{
  "activation": "swiglu",
  "qk_norm": false,
  "weight_decay": 0.027,
  "warmup_steps": 474,
  "schedule": "wsd",
  "decay_fraction": 0.673,
  "batch_tokens": 8192,
  "doc_mask": true,
  "dataset": "wikipedia_en"
}
Each number is 200 + 40 x the weight over its row's rms, rounded and kept within 0 to 999. Layers, rows and columns count from 0. The size before them is the row's rms in percent of the matrix's.

# layer 5 attention output, 128x192, rms 0.113, rows 100-127, columns 64-127
105,169,124,222,174,251,238,137,258,228,222,199,219,200,144,163,164,188,157,205,152,194,242,140,210,155,187,151,187,208,186,178,254,173,228,166,149,225,174,182,187,197,206,200,230,228,213,235,240,225,177,230,269,179,265,212,210,205,254,247,260,193,215,143,190
105,244,217,187,165,189,206,220,182,188,173,252,209,207,169,185,162,213,202,240,224,245,156,201,232,199,204,230,236,175,223,118,219,200,217,213,207,202,152,277,243,249,235,225,182,203,200,150,236,177,192,217,174,165,155,147,173,283,186,147,161,220,204,212,157
093,93,254,194,217,211,116,160,140,169,192,182,221,231,132,216,228,226,182,165,176,186,144,226,135,216,195,160,161,141,148,263,174,226,171,230,196,179,254,227,152,248,143,180,220,211,184,218,161,236,178,233,167,212,190,241,178,259,229,252,123,178,183,198,180
203,148,222,147,234,202,231,154,227,279,150,182,229,188,171,216,181,242,174,216,225,272,236,206,155,229,257,120,189,161,177,264,162,201,179,219,181,220,179,167,239,268,235,161,159,218,258,196,250,126,237,193,220,180,179,167,188,183,221,244,174,217,238,217,173
100,266,247,269,183,164,228,229,205,171,159,205,196,158,200,178,174,206,160,101,112,177,212,206,243,201,231,203,242,207,182,195,200,191,227,284,223,164,201,254,209,147,248,180,169,183,189,190,199,205,157,105,161,166,184,198,168,249,220,214,236,223,175,129,253
091,229,236,179,209,228,166,222,173,224,213,215,169,176,204,237,169,224,269,239,170,187,212,254,250,141,169,217,210,174,199,127,208,209,121,199,214,316,182,184,151,177,241,182,192,180,174,148,174,159,172,252,115,256,151,140,186,254,187,178,110,276,202,128,225
091,174,164,226,173,210,201,221,239,157,174,136,205,246,243,261,240,223,181,138,153,133,193,246,191,202,113,247,154,176,215,202,172,209,125,248,173,234,193,197,194,136,243,178,212,171,99,227,130,216,161,250,162,186,205,215,193,177,211,207,209,238,197,173,234
095,245,150,224,207,201,133,181,229,234,206,207,230,214,196,195,176,184,210,281,197,254,133,238,152,266,229,149,205,160,257,219,273,184,261,166,154,220,183,199,190,210,176,200,144,266,220,200,242,275,155,171,299,228,197,199,187,144,231,221,215,201,157,251,203
094,198,163,167,193,239,210,174,134,209,204,162,124,214,176,231,172,230,183,216,195,195,181,149,199,161,220,163,190,234,223,207,278,174,189,158,237,223,157,161,162,260,220,207,216,249,228,238,205,216,155,189,225,181,240,156,137,259,232,245,253,145,226,175,171
093,208,210,234,258,213,231,184,215,189,271,113,210,154,274,248,254,229,250,154,238,152,156,294,193,222,151,171,132,166,258,200,134,245,138,204,169,233,175,169,125,172,191,222,258,145,154,203,138,202,226,200,220,216,256,177,230,194,271,130,231,199,229,128,205
101,223,188,197,167,190,272,212,231,189,200,236,199,218,158,175,136,181,234,201,247,175,234,168,224,171,248,228,236,222,186,111,248,180,192,154,217,200,169,197,192,254,189,260,229,227,227,205,202,165,274,174,184,153,180,167,174,164,204,182,150,204,147,206,151
092,154,175,142,203,214,211,156,237,202,244,210,239,261,183,187,202,195,148,213,142,227,158,232,181,178,201,212,161,152,211,270,197,223,160,221,253,227,207,133,233,224,219,162,154,187,214,225,202,218,217,268,253,197,195,258,224,111,212,183,224,205,240,199,212
089,191,172,177,231,177,98,216,214,194,250,215,205,214,258,208,149,215,202,158,233,188,166,141,180,192,185,216,191,177,161,225,192,207,192,209,229,210,194,200,201,182,200,153,175,190,162,160,224,185,202,252,194,321,169,182,145,244,162,169,212,195,174,194,224
104,197,172,285,194,185,209,211,151,163,256,182,214,160,247,124,170,162,228,219,210,165,173,226,235,183,183,215,216,191,233,138,210,202,241,254,194,163,187,243,165,148,199,197,235,171,150,184,207,136,208,158,207,179,228,210,204,212,178,166,196,248,164,172,208
097,164,198,173,252,161,234,146,142,185,197,144,178,182,172,249,166,201,198,202,195,181,174,232,180,284,235,232,187,217,245,196,182,283,191,202,183,212,205,223,139,246,147,208,223,202,239,240,208,173,288,117,137,116,190,180,231,241,207,218,147,167,165,249,210
084,174,205,199,218,193,159,177,190,259,165,247,262,195,143,133,213,241,210,232,163,228,169,175,195,210,229,149,191,145,236,205,188,174,214,189,228,188,248,212,220,227,247,161,139,199,200,242,292,220,157,199,228,251,196,250,224,196,158,234,241,223,180,274,217
101,174,172,175,179,223,162,190,190,159,224,155,224,260,212,202,145,190,179,196,176,161,185,164,224,166,158,187,239,162,241,242,204,163,196,259,236,231,172,202,241,210,242,153,236,202,157,243,171,237,185,225,204,243,160,216,130,170,210,231,203,227,245,133,201
091,186,233,174,182,184,188,226,192,224,182,222,180,202,250,191,194,160,231,206,188,174,168,203,153,223,224,242,176,188,263,124,218,195,154,222,178,191,221,185,168,252,211,206,127,201,233,190,213,183,167,191,199,263,155,218,262,195,128,139,232,127,252,226,218
100,193,227,152,235,190,215,182,167,207,202,247,182,187,195,234,167,286,248,175,186,155,181,165,221,185,172,157,188,138,247,166,184,218,143,240,229,199,179,181,177,246,220,126,193,160,196,241,209,160,237,204,205,237,181,181,161,222,195,152,174,275,241,185,188
093,195,207,174,238,287,259,188,235,227,214,150,212,148,194,212,147,147,200,165,260,173,260,171,251,179,191,189,231,204,153,203,168,251,160,179,187,205,176,161,210,214,132,193,234,177,200,202,197,201,299,209,222,186,213,150,211,165,179,229,181,227,221,179,222
111,163,152,161,198,153,240,219,242,276,196,225,230,217,198,204,202,166,204,248,185,222,199,216,136,197,233,195,205,216,216,240,223,219,173,152,198,181,164,165,259,234,220,205,185,268,257,187,206,177,218,230,214,203,172,230,248,213,201,185,186,171,257,258,172
112,232,193,252,163,129,121,154,235,182,248,153,252,227,162,227,207,226,219,181,220,166,194,186,165,262,165,218,185,216,155,223,224,188,192,165,206,200,224,274,151,200,187,184,242,204,144,217,189,272,219,258,243,178,234,192,115,200,214,211,201,202,133,200,227
096,183,236,199,205,218,179,218,188,135,235,211,163,164,206,228,224,250,161,170,121,188,223,237,183,209,214,217,133,205,163,256,150,220,206,209,206,200,219,266,149,161,131,190,205,217,231,181,157,239,168,146,155,162,192,259,244,241,211,211,162,188,204,220,215
108,270,266,259,211,212,183,187,152,215,239,213,218,233,204,228,197,216,247,166,257,208,255,181,215,143,195,189,248,211,155,193,208,181,164,210,224,235,206,202,221,203,226,166,208,170,207,198,204,173,264,272,185,259,171,123,213,226,167,122,139,250,226,119,157
098,231,188,116,229,248,186,213,190,240,119,197,155,145,182,232,179,198,150,174,238,175,172,200,192,191,202,231,212,145,193,157,149,196,204,190,203,283,212,193,214,234,248,226,146,212,220,165,219,196,180,202,137,207,209,139,189,219,189,201,198,192,286,204,142
086,162,150,163,190,160,209,217,208,203,206,168,199,231,235,191,221,159,170,268,186,267,149,200,126,223,157,206,163,236,260,249,236,196,277,187,185,209,191,174,197,182,193,213,194,247,252,245,259,185,116,172,240,162,236,229,218,205,228,162,279,141,210,238,205
092,164,176,206,188,144,140,263,191,174,162,130,193,228,244,222,282,169,167,242,187,236,176,219,115,237,178,235,227,194,256,296,186,153,269,218,239,178,158,195,233,175,228,220,228,276,251,213,113,143,137,182,105,176,199,240,179,193,224,168,111,153,247,181,135
087,181,203,143,234,244,195,128,191,215,280,198,195,271,143,240,208,214,203,248,206,248,221,114,208,199,207,166,147,185,222,209,251,165,217,106,190,284,183,196,189,230,132,193,246,256,284,274,232,248,250,236,242,173,197,177,142,179,259,225,175,219,237,210,157